Weights of a small transformer language model.
Size: 16 layers, width 192, 2 heads of 96, MLP 768 GELU, vocabulary 8192, 8.71M parameters.
Each number is 50 + 15 x the weight over the matrix's rms, rounded and kept within 0 to 99. Layers, rows and columns count from 0.

# layer 8 attention query, 192x192, rms 0.079, rows 36-54, columns 0-191
41 31 49 38 68 42 56 38 55 74 57 47 44 54 42 77 45 37 35 29 56 63 34 50 40 77 56 29 60 51 15 99 35 57 61 59 51 65 60 77 40 69 46 45 25 36 63 62 56 28 30 25 62 64 44 51 50 27 44 38 57 68 55 48 32 35 41 40 60 78 50 28 41 35 52 65 29 53 48 40 45 55 64 55 26 56 42 39 55 44 27 43 72 30 65 72 40 12 33 46 66 44 68 56 22 60 49 22 69 91 75 24 49 30 63 39 65 70 42 55 56 74 75 70 78 18 59 45 48 40 49 57 62 52 47 29 77 80 50 40 10 43 49 34 37 63 59 55 37 69 24 64 78 29 35 43 55 42 54 45 33 59 70 27 47 55 75 27 42 51 60 47 42 69 59 64 56 61 24 61 67 60 82 25 42 60 25 73 65 55 36 57
60 51 56 58 53 46 24 65 78 33 82 08 45 52 44 22 24 41 62 44 29 38 22 59 40 63 39 43 47 53 55 56 20 40 50 63 61 80 52 48 68 37 32 16 20 65 39 54 71 42 76 66 54 55 58 57 48 47 67 59 50 52 62 49 66 56 50 70 69 52 62 76 53 57 38 75 35 50 78 79 30 38 59 46 57 39 54 77 30 74 30 19 68 59 61 57 37 60 42 72 36 22 34 59 65 53 38 73 54 42 72 29 51 20 49 31 34 12 45 42 46 51 43 36 37 70 38 75 38 48 62 70 52 50 67 65 37 35 38 08 60 43 95 21 69 59 55 49 74 32 49 40 43 45 61 40 33 38 46 63 72 67 72 06 44 38 71 49 46 47 63 45 31 46 80 64 50 53 45 74 49 61 50 58 41 60 52 48 33 60 44 73
55 71 39 65 69 24 46 39 40 65 62 68 52 42 40 25 77 77 46 47 61 63 58 45 48 63 29 78 66 41 42 33 67 71 39 53 38 50 58 42 69 50 57 48 58 45 48 62 72 56 32 33 49 67 68 76 40 49 42 42 45 40 63 39 37 51 30 20 35 34 67 64 67 31 50 53 65 55 57 36 69 38 44 43 67 37 60 41 42 67 57 41 56 49 54 59 55 52 29 63 57 51 28 60 31 53 67 33 23 35 55 32 35 24 46 35 71 30 25 56 54 61 29 71 61 56 41 31 62 28 19 35 44 53 43 70 70 65 27 48 63 60 22 30 29 30 36 71 41 77 56 40 64 42 78 76 64 27 49 40 57 60 41 25 59 54 50 50 94 58 48 56 40 49 49 56 67 53 45 56 41 37 51 78 55 79 48 41 23 36 43 46
37 19 58 68 39 37 42 44 47 49 59 49 11 37 47 51 14 44 49 79 43 41 51 80 58 70 30 33 47 25 51 48 55 32 42 66 49 61 48 54 38 57 66 49 63 55 76 53 37 60 80 49 31 61 72 26 58 61 72 49 37 48 57 48 42 68 68 45 39 48 66 68 49 59 37 55 57 65 52 32 59 52 40 86 32 36 38 71 36 73 48 37 58 52 43 83 75 46 63 64 24 55 46 53 57 72 45 72 45 49 39 81 77 81 41 38 56 65 56 75 46 55 36 53 59 56 71 27 32 66 34 31 29 66 75 50 68 39 27 41 76 33 42 18 43 71 44 64 35 51 44 41 36 41 45 46 65 30 63 60 69 41 10 52 72 54 47 40 41 45 52 38 43 60 38 70 54 43 61 53 31 55 33 49 63 31 52 48 33 52 38 63
18 40 21 46 48 28 49 32 70 41 53 26 32 47 27 62 47 09 57 30 61 27 34 40 47 55 48 42 36 44 40 44 42 30 47 58 78 62 87 69 51 74 48 79 67 61 39 47 48 52 58 71 54 48 21 58 52 77 30 91 64 27 76 36 53 43 62 37 40 36 31 53 20 49 52 24 63 49 35 73 31 52 45 27 41 63 74 34 52 30 37 53 38 56 66 55 55 55 46 46 52 48 61 35 72 41 40 43 74 43 68 45 33 32 36 65 62 50 59 48 56 67 74 55 24 37 57 68 38 60 54 63 45 70 50 36 67 74 49 68 45 70 26 60 99 54 39 53 42 20 33 37 45 58 48 27 43 57 66 45 59 71 42 67 52 71 28 52 37 55 54 60 50 79 48 55 71 73 33 29 60 42 53 73 55 24 41 54 80 57 05 61
61 76 55 62 81 57 52 33 65 43 41 38 78 60 57 57 52 56 55 70 30 40 44 80 56 48 53 50 01 52 69 36 37 56 68 82 51 75 92 62 55 48 25 37 44 34 32 66 49 26 48 46 41 60 51 37 53 38 70 51 50 42 66 23 88 56 59 60 53 49 58 51 27 74 69 61 47 41 39 41 66 30 48 36 82 45 51 38 50 55 69 44 16 61 64 35 36 65 44 56 45 41 40 60 48 56 49 50 78 54 52 46 00 74 15 31 38 18 45 54 41 55 43 35 56 45 46 50 40 46 67 14 42 43 31 42 55 38 53 12 18 39 71 53 63 48 51 46 58 63 50 34 35 43 66 49 38 16 20 52 51 62 67 55 51 52 95 47 51 70 40 46 72 38 45 49 60 61 53 30 45 74 32 40 53 47 65 50 61 72 64 75
59 36 59 27 34 62 38 46 20 44 36 52 47 63 52 39 25 37 30 38 45 14 82 57 46 21 37 33 61 50 55 47 64 33 25 68 62 34 58 79 43 50 44 65 48 78 44 62 36 29 47 50 50 55 76 60 48 39 57 41 20 45 54 69 39 38 62 84 47 14 20 48 56 39 49 37 69 41 37 87 60 25 41 52 54 59 42 68 67 75 39 60 18 76 65 43 58 70 52 63 82 53 62 42 39 52 46 61 55 42 51 68 81 37 65 53 52 62 59 55 44 51 23 83 59 40 66 70 46 48 67 50 32 35 69 48 40 49 24 24 75 64 44 63 69 38 51 60 32 61 31 48 46 82 90 48 52 40 68 39 35 63 56 73 50 62 62 28 64 59 46 55 41 63 43 30 30 58 65 61 59 32 64 33 41 57 46 51 58 34 47 68
46 20 39 51 59 51 56 48 47 56 66 55 40 50 68 38 59 36 53 47 41 51 63 63 69 70 74 49 29 41 54 41 72 29 68 57 73 45 33 47 50 27 57 20 38 31 55 63 43 48 33 41 52 59 29 26 48 57 42 79 41 37 72 60 51 75 66 55 57 40 63 59 62 57 33 69 45 46 32 21 64 54 66 46 33 48 54 57 41 34 44 49 53 50 67 50 57 32 51 52 50 75 44 69 49 54 27 52 49 48 62 40 59 63 43 53 48 69 49 56 47 53 48 46 49 32 50 72 53 50 31 26 06 55 32 44 60 45 50 56 24 49 60 76 68 79 39 61 61 53 57 63 53 36 47 64 52 32 47 62 68 42 58 46 80 63 44 53 41 52 66 64 57 62 47 37 47 73 67 41 51 36 24 45 28 44 30 50 43 76 44 27
43 69 43 59 45 47 57 72 39 59 45 41 34 12 16 57 56 67 44 36 36 74 38 25 39 45 13 55 64 29 34 54 73 55 51 13 56 56 57 61 64 77 22 68 70 32 39 38 37 57 44 61 57 44 49 47 39 47 59 45 44 74 44 41 35 88 38 26 67 27 54 30 62 49 66 43 61 36 39 54 57 58 75 71 57 48 32 95 59 64 39 36 54 53 55 15 42 42 80 50 58 70 34 47 46 28 40 52 41 35 46 67 48 65 76 30 64 55 37 65 16 43 67 73 69 65 35 24 68 59 42 47 48 55 36 46 46 54 48 50 69 24 52 53 42 51 56 54 32 52 50 55 89 63 52 67 37 47 49 36 83 76 39 58 55 36 59 73 42 33 38 60 60 41 48 48 54 65 29 47 39 65 56 64 37 35 63 57 51 56 54 51
50 41 02 25 57 23 44 69 67 49 66 39 55 10 28 16 36 60 05 42 88 40 58 73 48 33 43 52 60 40 99 23 65 47 38 62 39 68 54 61 76 58 78 45 38 31 79 69 26 29 55 37 58 34 36 54 44 43 57 54 68 74 43 58 31 31 28 24 51 42 38 56 42 46 65 43 68 36 37 31 77 68 42 53 35 42 63 45 61 37 43 53 60 49 24 48 57 61 71 39 59 64 55 77 30 61 45 52 42 33 84 53 63 47 55 42 29 59 61 47 71 53 53 66 68 21 33 35 78 13 48 46 67 58 49 50 48 48 24 53 84 64 12 64 64 42 49 94 65 41 43 52 55 47 18 72 37 44 92 46 61 30 52 45 53 60 27 45 77 45 77 44 54 63 68 41 63 23 41 93 70 64 52 73 48 73 39 29 39 25 50 49
21 37 37 59 59 53 52 43 65 32 35 59 34 67 40 56 47 36 47 30 54 26 34 61 48 63 29 57 43 52 59 63 66 44 29 33 36 63 48 43 56 79 33 61 34 57 58 49 54 55 60 57 58 83 30 48 53 38 58 60 54 52 51 57 36 31 30 22 42 42 38 42 64 75 54 36 33 50 46 47 77 84 67 48 55 53 28 56 41 53 64 55 21 42 50 73 56 46 57 47 10 56 32 53 20 64 69 37 71 63 44 47 50 67 66 77 34 54 47 41 66 57 68 51 63 58 61 38 44 29 45 42 83 49 46 24 25 63 32 39 75 56 63 60 52 53 56 34 67 79 59 53 35 51 71 23 39 36 42 43 37 19 44 36 19 36 35 72 44 53 37 51 72 39 61 48 77 47 53 84 43 66 52 50 68 71 33 66 57 52 63 74
86 46 64 57 67 52 25 65 63 51 55 42 69 44 52 65 52 72 67 34 47 46 40 64 61 37 51 51 51 71 67 60 47 76 69 40 47 41 13 48 52 42 50 52 50 54 29 47 48 31 40 48 62 27 38 41 49 66 55 28 15 30 49 84 41 59 21 71 36 39 47 52 43 58 23 72 46 61 77 34 41 35 31 74 72 41 79 40 39 43 32 43 47 46 42 34 43 48 55 45 52 44 78 34 69 31 50 62 61 35 53 31 42 46 57 65 46 75 55 61 58 83 63 24 37 26 39 91 37 32 42 65 55 40 24 75 63 81 37 31 36 56 45 84 51 51 64 53 54 38 56 22 47 69 47 63 52 47 56 36 56 53 67 79 54 29 44 30 61 77 64 25 64 47 59 24 48 45 32 53 56 42 34 70 28 41 36 66 54 52 50 41
64 49 50 71 52 74 29 60 61 56 29 64 42 23 44 43 48 28 74 54 39 45 38 40 50 55 44 29 68 46 34 44 61 53 35 56 44 32 64 75 46 46 55 50 59 17 50 44 49 71 59 50 49 60 53 64 71 21 36 38 58 43 41 63 48 32 49 35 41 33 50 48 43 39 48 47 47 49 39 60 40 37 48 60 51 63 50 30 34 39 58 64 55 44 43 35 50 31 50 80 56 38 68 54 32 73 65 64 42 32 38 23 21 74 43 20 61 51 56 47 51 47 29 61 69 79 60 49 71 50 75 77 28 47 67 83 57 16 33 62 46 55 22 68 37 59 35 77 21 58 55 68 46 51 64 48 52 70 40 45 36 30 59 59 62 61 70 30 67 58 48 43 65 45 52 51 44 70 13 54 74 74 56 60 47 38 64 59 40 45 76 58
40 45 53 47 67 36 40 34 43 28 73 72 52 27 54 65 33 56 79 04 54 48 57 49 33 44 37 94 32 58 76 33 63 67 25 55 36 38 46 52 64 57 42 43 25 45 43 44 49 47 51 45 61 57 51 12 55 18 52 77 69 57 75 66 33 42 76 69 65 48 50 51 94 39 22 35 50 59 49 45 46 60 62 63 51 18 25 32 35 01 68 64 56 80 72 49 66 57 00 45 54 39 43 60 61 50 41 46 50 35 68 61 36 71 36 37 47 49 40 47 67 18 33 57 56 61 62 65 43 43 52 61 69 31 49 62 49 38 46 58 74 51 50 42 28 59 59 48 37 41 40 62 21 35 60 55 57 53 32 96 49 80 61 42 46 42 48 34 37 30 46 61 61 48 30 59 56 40 55 67 59 33 40 50 41 55 76 63 63 40 81 56
44 50 33 40 60 53 19 43 60 44 48 41 35 35 51 47 43 38 35 46 63 48 48 37 43 45 49 47 51 52 60 00 32 51 43 37 52 53 57 56 70 67 45 37 54 48 41 57 44 42 61 63 69 46 69 63 48 30 34 58 58 68 65 49 48 28 15 44 68 56 40 47 58 31 48 19 33 60 48 40 38 47 64 13 37 47 58 63 53 68 75 57 29 94 40 64 65 48 53 48 45 35 56 12 30 57 78 31 67 31 59 62 54 48 64 53 47 28 55 39 39 63 36 52 52 52 42 15 44 48 71 34 46 33 65 34 48 26 48 44 74 61 55 72 56 19 68 45 44 61 73 78 22 69 49 48 55 72 91 58 60 81 56 57 57 13 66 73 49 38 44 46 64 63 40 36 44 69 75 51 29 38 77 78 61 70 69 44 45 79 39 49
36 64 62 48 06 68 42 42 33 41 56 25 25 62 44 69 37 28 55 41 33 74 34 54 68 35 46 62 25 59 42 47 47 28 37 66 73 40 64 55 59 46 59 78 56 38 41 40 65 48 50 20 47 35 57 61 45 51 22 55 56 69 55 63 79 49 31 54 31 64 55 43 73 44 32 70 37 45 45 50 70 26 45 50 66 49 68 44 38 63 64 19 52 57 40 59 54 55 48 44 26 72 55 47 71 53 40 39 34 63 33 38 33 70 55 64 46 42 36 37 31 39 35 50 74 44 49 54 35 78 83 54 57 35 81 53 61 62 52 64 50 26 09 28 41 59 36 53 60 37 40 22 46 49 94 67 89 47 57 74 38 54 26 73 42 70 67 30 60 29 60 68 42 35 64 74 42 56 28 47 55 24 69 58 65 56 42 69 45 87 47 58
40 31 61 61 26 41 80 42 52 50 41 60 36 53 37 51 30 28 54 29 37 40 70 33 46 67 67 34 68 25 33 41 35 68 63 35 28 38 21 42 69 28 40 77 58 56 42 70 59 55 65 41 65 66 50 42 49 47 68 24 41 76 42 62 29 38 65 80 57 68 24 72 55 48 59 76 45 57 41 36 72 56 38 39 54 36 35 68 36 47 48 47 45 42 07 68 63 31 73 38 12 35 71 50 38 52 67 31 39 29 50 58 44 60 43 27 52 62 51 69 45 63 71 42 51 56 47 41 59 67 40 47 73 70 28 69 36 49 40 37 32 70 63 46 36 51 45 72 37 48 54 62 64 45 43 48 51 73 63 12 77 58 44 63 73 34 65 65 57 29 69 56 35 42 90 40 61 48 55 18 39 60 65 47 26 54 48 71 48 47 57 59
37 52 72 46 37 61 72 49 66 45 68 23 43 56 40 52 71 40 57 58 53 19 60 60 70 19 19 42 23 49 41 42 59 34 37 49 72 41 82 22 52 58 46 54 54 57 50 40 52 48 47 70 58 58 28 63 40 43 65 36 50 64 48 48 49 41 57 45 54 39 26 54 48 45 56 34 46 62 63 58 45 61 59 31 30 75 54 56 54 72 73 55 28 44 53 39 46 47 57 34 43 37 67 60 71 61 45 56 48 44 46 64 64 59 52 54 43 52 50 53 51 35 45 40 29 46 26 61 53 27 73 59 55 65 45 29 44 86 54 47 44 53 43 56 67 68 66 45 45 21 38 61 56 66 65 28 55 46 64 70 46 37 28 28 27 33 43 66 81 74 27 55 64 65 46 34 14 30 73 31 50 63 67 27 62 75 65 37 47 47 40 33
28 48 79 43 30 38 73 51 53 79 51 81 55 45 65 38 61 34 32 46 41 48 21 73 39 61 56 64 47 54 64 59 51 51 29 40 50 69 42 44 56 49 48 48 31 63 39 39 27 57 18 40 52 74 32 43 31 51 65 59 53 46 49 40 43 50 49 41 56 52 52 13 46 76 39 66 35 74 61 50 55 32 54 43 52 68 51 41 48 39 39 42 50 36 50 35 71 56 63 46 51 78 57 51 03 72 44 65 37 71 42 27 39 63 59 60 99 54 59 56 48 61 37 59 09 53 85 40 47 45 43 34 43 65 55 56 65 43 42 41 53 34 24 59 71 55 41 81 65 38 67 62 46 31 28 39 50 44 49 69 49 37 42 62 62 95 24 39 54 31 41 18 58 42 81 51 66 60 51 60 57 52 72 56 55 48 48 32 49 57 62 35
# layer 8 attention key, 192x192, rms 0.0789, rows 36-53, columns 0-191
46 16 58 35 58 34 37 36 59 36 37 42 66 50 60 19 29 53 52 25 27 39 22 58 64 59 80 31 45 60 39 38 22 35 65 53 44 57 67 57 33 72 64 46 51 71 44 51 51 25 74 35 64 49 55 63 58 39 44 29 63 54 54 45 41 53 38 63 52 84 56 54 47 52 46 59 08 38 54 36 77 75 72 39 44 58 40 34 73 56 50 64 32 54 53 40 52 58 41 36 46 71 23 46 32 84 81 37 48 57 74 60 23 47 51 65 47 53 66 22 40 61 59 39 34 48 60 55 51 47 56 82 48 48 60 64 36 61 83 31 45 48 76 51 40 43 36 41 46 45 45 55 60 32 30 15 62 37 38 27 24 84 68 30 76 54 25 71 55 21 57 67 59 47 72 70 58 63 33 60 39 70 78 81 54 56 49 51 39 75 21 14
58 56 79 76 78 25 68 64 47 48 33 52 59 66 55 73 42 47 70 47 56 56 26 72 30 70 54 52 43 55 48 66 57 56 47 54 53 63 91 40 52 33 33 46 42 43 33 64 30 55 40 50 33 73 46 46 66 30 45 31 46 69 54 40 81 44 41 51 67 43 55 37 29 53 40 61 45 23 51 47 60 54 44 48 73 77 48 43 68 54 47 25 37 36 27 61 35 65 35 58 48 37 60 50 50 27 47 54 66 25 43 70 44 20 60 63 35 35 62 30 36 66 60 45 59 30 85 48 07 65 34 53 44 70 66 53 46 38 23 19 41 78 54 37 39 57 43 27 47 79 57 26 33 56 53 53 39 68 42 46 61 52 69 45 42 31 60 46 49 54 22 21 74 84 49 57 83 39 51 68 70 75 51 21 58 59 64 65 46 25 36 77
41 46 65 47 55 38 47 50 49 20 93 63 49 58 61 41 61 25 70 64 26 39 52 84 72 60 40 74 75 44 55 45 80 37 57 08 57 54 39 55 62 57 58 53 56 68 24 75 34 51 49 16 46 42 45 64 60 51 45 59 72 70 86 52 48 69 44 52 43 46 65 46 32 45 11 72 65 45 47 55 66 65 44 56 68 45 55 70 41 34 71 50 59 52 54 51 64 51 48 45 29 00 49 52 64 66 61 28 40 31 45 45 30 33 32 49 49 51 50 48 42 26 51 45 34 49 24 68 69 31 47 49 67 44 42 48 55 44 54 70 65 45 33 40 63 48 50 41 57 60 51 45 49 50 57 52 56 56 41 60 68 68 45 53 64 53 33 37 61 51 89 42 45 16 44 45 56 54 30 47 58 34 28 54 60 50 53 44 44 18 37 50
28 58 58 40 48 42 61 60 66 42 74 49 43 40 39 75 40 34 46 36 53 48 36 73 58 65 47 65 40 52 68 38 61 44 50 39 51 27 17 58 42 56 41 47 41 47 37 27 67 51 47 67 49 81 75 35 47 38 44 57 48 54 43 52 51 56 50 19 47 24 76 56 63 71 35 42 60 69 36 48 39 40 24 44 47 69 23 53 37 41 39 33 64 65 53 47 36 47 64 65 50 34 45 65 59 65 73 74 63 44 61 60 48 43 40 56 28 50 42 58 21 44 49 32 71 67 86 75 55 45 66 34 68 52 50 58 48 46 01 45 44 45 52 57 47 72 45 65 75 57 54 29 29 44 63 40 46 64 62 54 59 48 44 55 35 51 49 33 62 73 24 67 30 79 40 74 67 34 85 72 24 35 39 59 61 50 56 30 71 48 34 54
81 27 50 32 29 39 41 60 77 57 43 61 33 32 20 44 60 62 39 38 24 38 49 62 66 21 46 34 24 40 74 52 38 50 35 25 51 81 60 62 40 70 32 71 29 66 53 76 53 65 58 47 63 52 45 47 89 53 45 36 59 49 34 50 45 35 41 46 31 72 50 46 50 50 59 54 37 63 66 49 41 54 59 42 56 46 61 65 53 76 21 81 43 61 62 52 45 49 59 38 53 64 99 80 69 40 51 62 42 49 76 44 67 46 59 43 28 64 60 39 75 74 66 46 32 51 39 40 33 39 14 71 50 47 54 43 60 79 50 41 42 63 53 90 80 37 50 54 32 37 65 43 83 47 65 56 49 35 65 40 37 65 43 48 11 55 41 38 28 50 28 31 85 62 61 51 46 39 66 44 34 34 57 38 52 29 35 21 37 71 25 27
65 61 43 63 52 68 33 46 58 65 17 27 53 58 46 48 61 68 33 34 39 30 51 53 41 44 70 55 32 46 71 94 39 28 62 55 62 25 54 36 73 87 40 60 72 73 19 29 34 61 70 69 31 59 83 58 83 27 69 56 37 37 38 39 56 42 80 63 79 54 55 35 40 50 56 60 65 33 49 47 42 59 35 56 51 47 43 68 36 60 42 55 44 42 50 41 39 54 55 83 50 41 59 21 38 35 43 59 33 48 41 44 18 16 49 19 64 34 62 40 48 49 50 71 42 54 59 42 24 51 32 42 33 47 45 43 52 10 49 46 53 62 66 51 60 48 75 57 43 33 42 50 30 45 33 41 46 72 45 73 40 49 61 72 27 54 76 76 32 49 42 37 64 40 66 40 49 67 34 53 85 62 35 47 45 60 70 58 65 37 63 75
26 38 41 55 39 53 61 39 32 56 58 62 30 49 34 64 52 78 52 48 59 60 37 80 64 82 47 32 59 11 39 40 49 55 51 59 68 52 51 59 52 48 55 99 52 27 50 50 58 23 64 59 60 57 55 56 38 40 36 17 44 38 58 44 47 32 59 64 29 38 39 48 53 47 58 58 39 44 60 66 34 59 46 79 40 46 36 82 71 60 52 64 56 66 30 47 64 54 49 51 70 33 48 51 40 39 33 32 26 31 66 31 78 75 76 42 33 54 42 51 46 51 40 49 60 72 61 52 57 60 37 44 65 42 63 62 78 61 55 51 52 48 32 47 41 61 51 47 45 51 13 50 39 49 59 25 65 57 33 49 79 54 46 77 45 69 40 13 32 52 31 37 61 47 58 47 66 68 45 43 40 48 33 37 48 41 35 60 65 34 37 45
30 60 34 24 48 33 41 59 55 45 49 24 57 55 68 48 83 41 69 53 53 48 63 45 26 37 60 59 39 47 41 76 49 71 74 56 61 37 27 68 45 65 39 56 26 25 35 52 57 45 60 72 48 25 24 45 40 49 24 70 54 34 53 45 57 40 40 56 73 23 67 26 79 55 46 43 39 23 67 58 45 32 23 33 58 77 37 59 39 54 51 60 56 68 68 49 17 74 44 51 44 76 53 42 35 69 58 65 61 29 59 63 36 54 37 45 62 46 66 63 43 51 68 72 49 49 39 59 37 60 53 70 56 13 44 53 54 66 39 59 53 49 61 41 56 48 58 68 73 64 49 43 58 18 35 28 58 34 76 30 44 33 49 41 40 53 32 57 44 49 62 42 58 52 46 52 37 57 58 52 49 52 54 49 43 54 68 62 53 62 59 38
53 32 69 68 38 53 51 53 37 26 39 52 30 69 56 60 67 40 50 53 62 47 41 44 42 42 39 61 63 36 39 18 52 54 56 44 54 51 61 41 22 51 58 26 54 46 36 63 70 29 21 44 56 34 65 46 28 77 37 75 63 44 58 65 26 56 46 75 33 39 40 56 47 12 58 52 63 58 55 44 39 59 66 74 34 63 26 46 64 63 51 79 60 49 59 35 45 43 46 71 42 43 59 28 58 53 66 57 45 54 60 84 57 42 38 16 46 70 48 39 30 60 58 59 49 68 27 40 63 25 40 21 66 76 51 66 57 28 53 40 37 60 45 44 41 63 42 36 64 44 54 69 52 67 63 62 56 34 68 45 75 67 40 58 47 71 47 46 37 62 66 68 28 32 62 70 62 44 48 09 52 64 38 50 09 51 34 80 47 69 47 60
20 30 43 55 60 28 72 44 58 73 85 47 63 21 54 53 73 65 23 52 65 55 39 65 58 54 42 70 66 23 71 61 63 54 67 36 56 63 43 50 56 66 82 44 69 55 48 86 37 44 34 35 53 54 57 25 19 74 45 30 64 51 52 78 38 50 33 12 41 16 48 28 33 59 42 67 43 57 58 36 56 41 61 56 35 34 58 45 64 52 29 53 57 68 36 76 59 41 30 43 74 56 56 67 38 74 52 58 57 35 67 45 67 68 22 38 76 65 27 34 55 41 40 58 36 12 58 61 54 28 59 42 92 11 69 45 77 39 55 36 64 57 51 90 57 47 66 42 55 61 54 54 63 27 30 53 60 37 39 44 28 17 42 58 56 60 34 67 72 52 47 79 36 50 59 52 51 47 32 52 38 41 73 68 69 62 06 39 27 33 25 62
27 59 47 17 14 36 44 61 36 63 54 53 36 53 53 44 45 43 55 56 49 44 30 34 67 50 32 36 51 44 58 46 55 47 47 47 25 54 64 59 71 65 74 53 83 60 34 40 56 45 46 53 31 57 58 40 54 64 61 55 33 40 32 42 34 67 32 51 50 47 37 56 49 45 39 54 61 82 35 16 54 64 47 69 52 63 36 62 36 38 68 45 42 29 25 37 76 65 43 48 46 58 50 55 42 65 51 75 51 39 43 58 55 80 58 47 45 45 48 44 53 60 54 66 63 64 57 24 38 63 72 31 59 53 73 49 51 38 61 14 63 46 61 50 42 35 71 60 18 59 57 55 79 60 14 48 39 51 61 42 65 38 39 33 44 36 61 47 57 34 56 51 65 65 64 41 52 38 47 74 38 67 43 75 27 45 35 33 41 68 27 71
67 23 45 57 29 40 71 50 29 51 59 55 53 48 52 65 49 63 42 56 47 42 55 54 40 46 33 53 56 63 60 82 50 50 62 54 61 38 49 59 43 34 51 65 31 37 63 44 31 60 52 74 37 40 47 59 51 40 64 58 07 59 81 50 60 67 71 65 48 25 48 49 22 30 21 30 53 37 81 53 29 28 38 34 36 64 62 61 58 45 59 62 47 56 43 71 73 40 57 52 48 60 29 46 68 27 26 20 40 49 46 45 54 35 61 44 50 49 52 66 45 54 63 42 42 56 35 52 12 45 40 92 47 33 68 63 62 56 39 58 73 40 40 76 47 33 49 55 37 87 24 33 64 65 62 29 70 35 50 47 42 32 60 51 20 24 60 48 78 74 50 60 47 63 69 40 14 70 30 40 60 71 73 57 39 31 47 70 53 65 65 57
52 60 29 54 78 75 56 46 42 59 41 56 42 57 59 67 47 45 61 52 53 53 55 53 54 58 61 48 55 33 43 56 16 41 61 62 53 35 65 54 59 54 36 13 78 76 50 39 60 70 62 31 55 57 71 78 57 48 58 48 34 30 76 36 45 35 61 24 37 40 40 43 24 50 34 55 55 62 54 41 33 29 48 61 53 68 61 42 64 53 33 36 80 55 64 42 35 53 49 53 63 61 62 48 34 45 65 63 28 64 38 46 51 62 36 19 31 49 48 57 25 49 47 47 56 45 37 68 42 51 27 45 64 40 33 65 53 36 70 68 25 59 23 62 56 49 50 21 53 53 26 48 55 56 55 70 73 45 33 50 66 50 59 46 48 80 39 17 63 47 56 58 62 53 48 66 62 54 27 26 41 53 39 48 72 65 27 42 68 71 58 30
59 68 30 35 92 69 54 63 26 36 65 40 62 21 53 73 73 63 39 63 58 59 48 28 53 52 37 61 74 55 68 60 40 73 75 27 52 34 60 59 82 39 47 29 56 70 09 43 52 52 46 28 58 65 79 44 65 75 23 63 68 57 20 33 52 30 64 78 44 67 49 34 50 48 42 60 41 33 38 37 48 48 42 63 56 43 43 41 30 45 70 53 61 43 54 63 12 70 17 54 39 61 67 52 38 60 74 38 72 28 21 56 50 75 42 53 62 22 53 64 59 25 55 47 53 54 74 54 52 64 68 32 50 36 73 54 48 55 33 37 70 27 30 38 53 52 76 64 42 39 31 45 37 42 52 52 53 53 41 66 33 54 54 16 20 72 60 25 45 22 64 69 64 41 29 29 56 46 59 40 63 29 81 48 46 52 77 64 50 52 53 55
68 40 41 55 60 59 65 69 57 53 35 47 26 55 45 47 63 32 50 56 50 58 04 40 56 48 59 41 51 35 38 53 60 65 45 62 63 69 82 62 74 39 64 52 58 68 47 50 37 43 59 29 74 30 59 60 51 54 32 31 53 69 34 77 34 28 63 47 55 24 27 26 21 56 55 38 38 74 51 37 41 70 71 45 42 47 36 67 68 32 47 71 39 56 27 44 53 49 52 68 43 53 63 47 34 38 62 34 61 21 42 74 59 70 52 33 76 69 52 51 53 62 28 62 43 73 63 40 65 41 49 41 69 39 54 41 56 39 47 52 56 27 44 48 61 46 52 40 31 30 67 78 33 88 28 49 47 51 35 72 45 62 50 62 24 64 29 27 61 44 47 58 51 57 65 24 59 33 78 74 40 47 24 29 50 47 43 55 53 41 50 72
48 79 31 37 40 42 38 14 48 35 54 66 55 57 54 74 40 30 36 52 45 31 39 61 53 38 43 61 31 56 37 61 58 50 50 49 65 64 33 30 52 59 47 57 37 39 34 34 31 18 46 56 67 49 69 49 56 26 36 40 58 34 43 49 42 12 36 46 61 91 53 68 53 68 37 30 36 47 61 50 76 51 31 32 60 50 49 32 44 50 86 52 27 40 41 56 21 36 78 40 65 55 61 36 75 21 65 53 48 61 46 66 49 58 69 66 60 48 37 40 53 50 28 44 69 56 68 43 35 74 63 32 45 86 42 93 45 49 47 72 82 64 37 45 47 33 50 36 34 48 52 33 56 68 85 67 73 52 54 84 46 73 58 70 36 83 63 40 61 57 42 76 63 25 56 75 35 51 57 46 27 24 33 53 58 55 49 45 37 47 46 15
52 33 91 58 42 52 86 46 49 43 48 39 53 49 54 40 15 20 18 23 18 34 31 62 41 49 52 54 47 63 52 50 49 49 73 37 28 64 60 65 58 36 44 56 59 67 55 50 59 58 61 47 48 48 51 29 28 41 63 70 74 58 74 78 65 58 55 58 60 48 63 38 33 48 53 38 39 36 34 66 56 53 38 68 60 41 48 35 43 19 57 16 62 20 77 81 52 40 66 67 46 53 47 61 29 39 33 51 64 55 30 58 66 99 91 35 30 47 47 64 46 47 51 48 33 53 41 42 42 39 54 51 58 50 36 40 29 55 50 30 48 64 51 16 61 56 38 64 43 62 46 78 38 50 44 57 70 41 44 31 45 40 47 27 68 38 41 57 65 58 31 80 31 48 51 82 49 52 61 69 69 60 52 30 06 52 25 49 62 78 41 34
36 70 35 84 59 57 40 55 28 70 62 66 46 46 18 44 34 55 67 63 59 36 46 52 64 47 41 45 34 35 74 62 49 63 42 46 40 61 52 41 64 32 36 66 61 56 30 45 35 52 52 50 66 45 26 35 46 55 43 26 41 50 33 53 40 41 36 39 70 37 35 47 62 36 66 31 63 46 68 56 48 62 47 88 54 36 18 43 43 82 44 72 34 48 56 65 61 53 78 40 45 42 66 44 61 63 39 72 48 35 29 63 78 48 79 50 69 36 41 46 50 36 46 32 59 66 51 34 48 28 88 63 40 64 77 35 42 43 61 41 27 28 42 70 55 32 55 55 23 43 69 54 59 67 47 42 65 39 50 41 54 53 52 68 71 70 46 70 46 65 34 38 67 77 65 49 49 50 38 48 22 42 36 46 62 53 38 57 46 56 55 32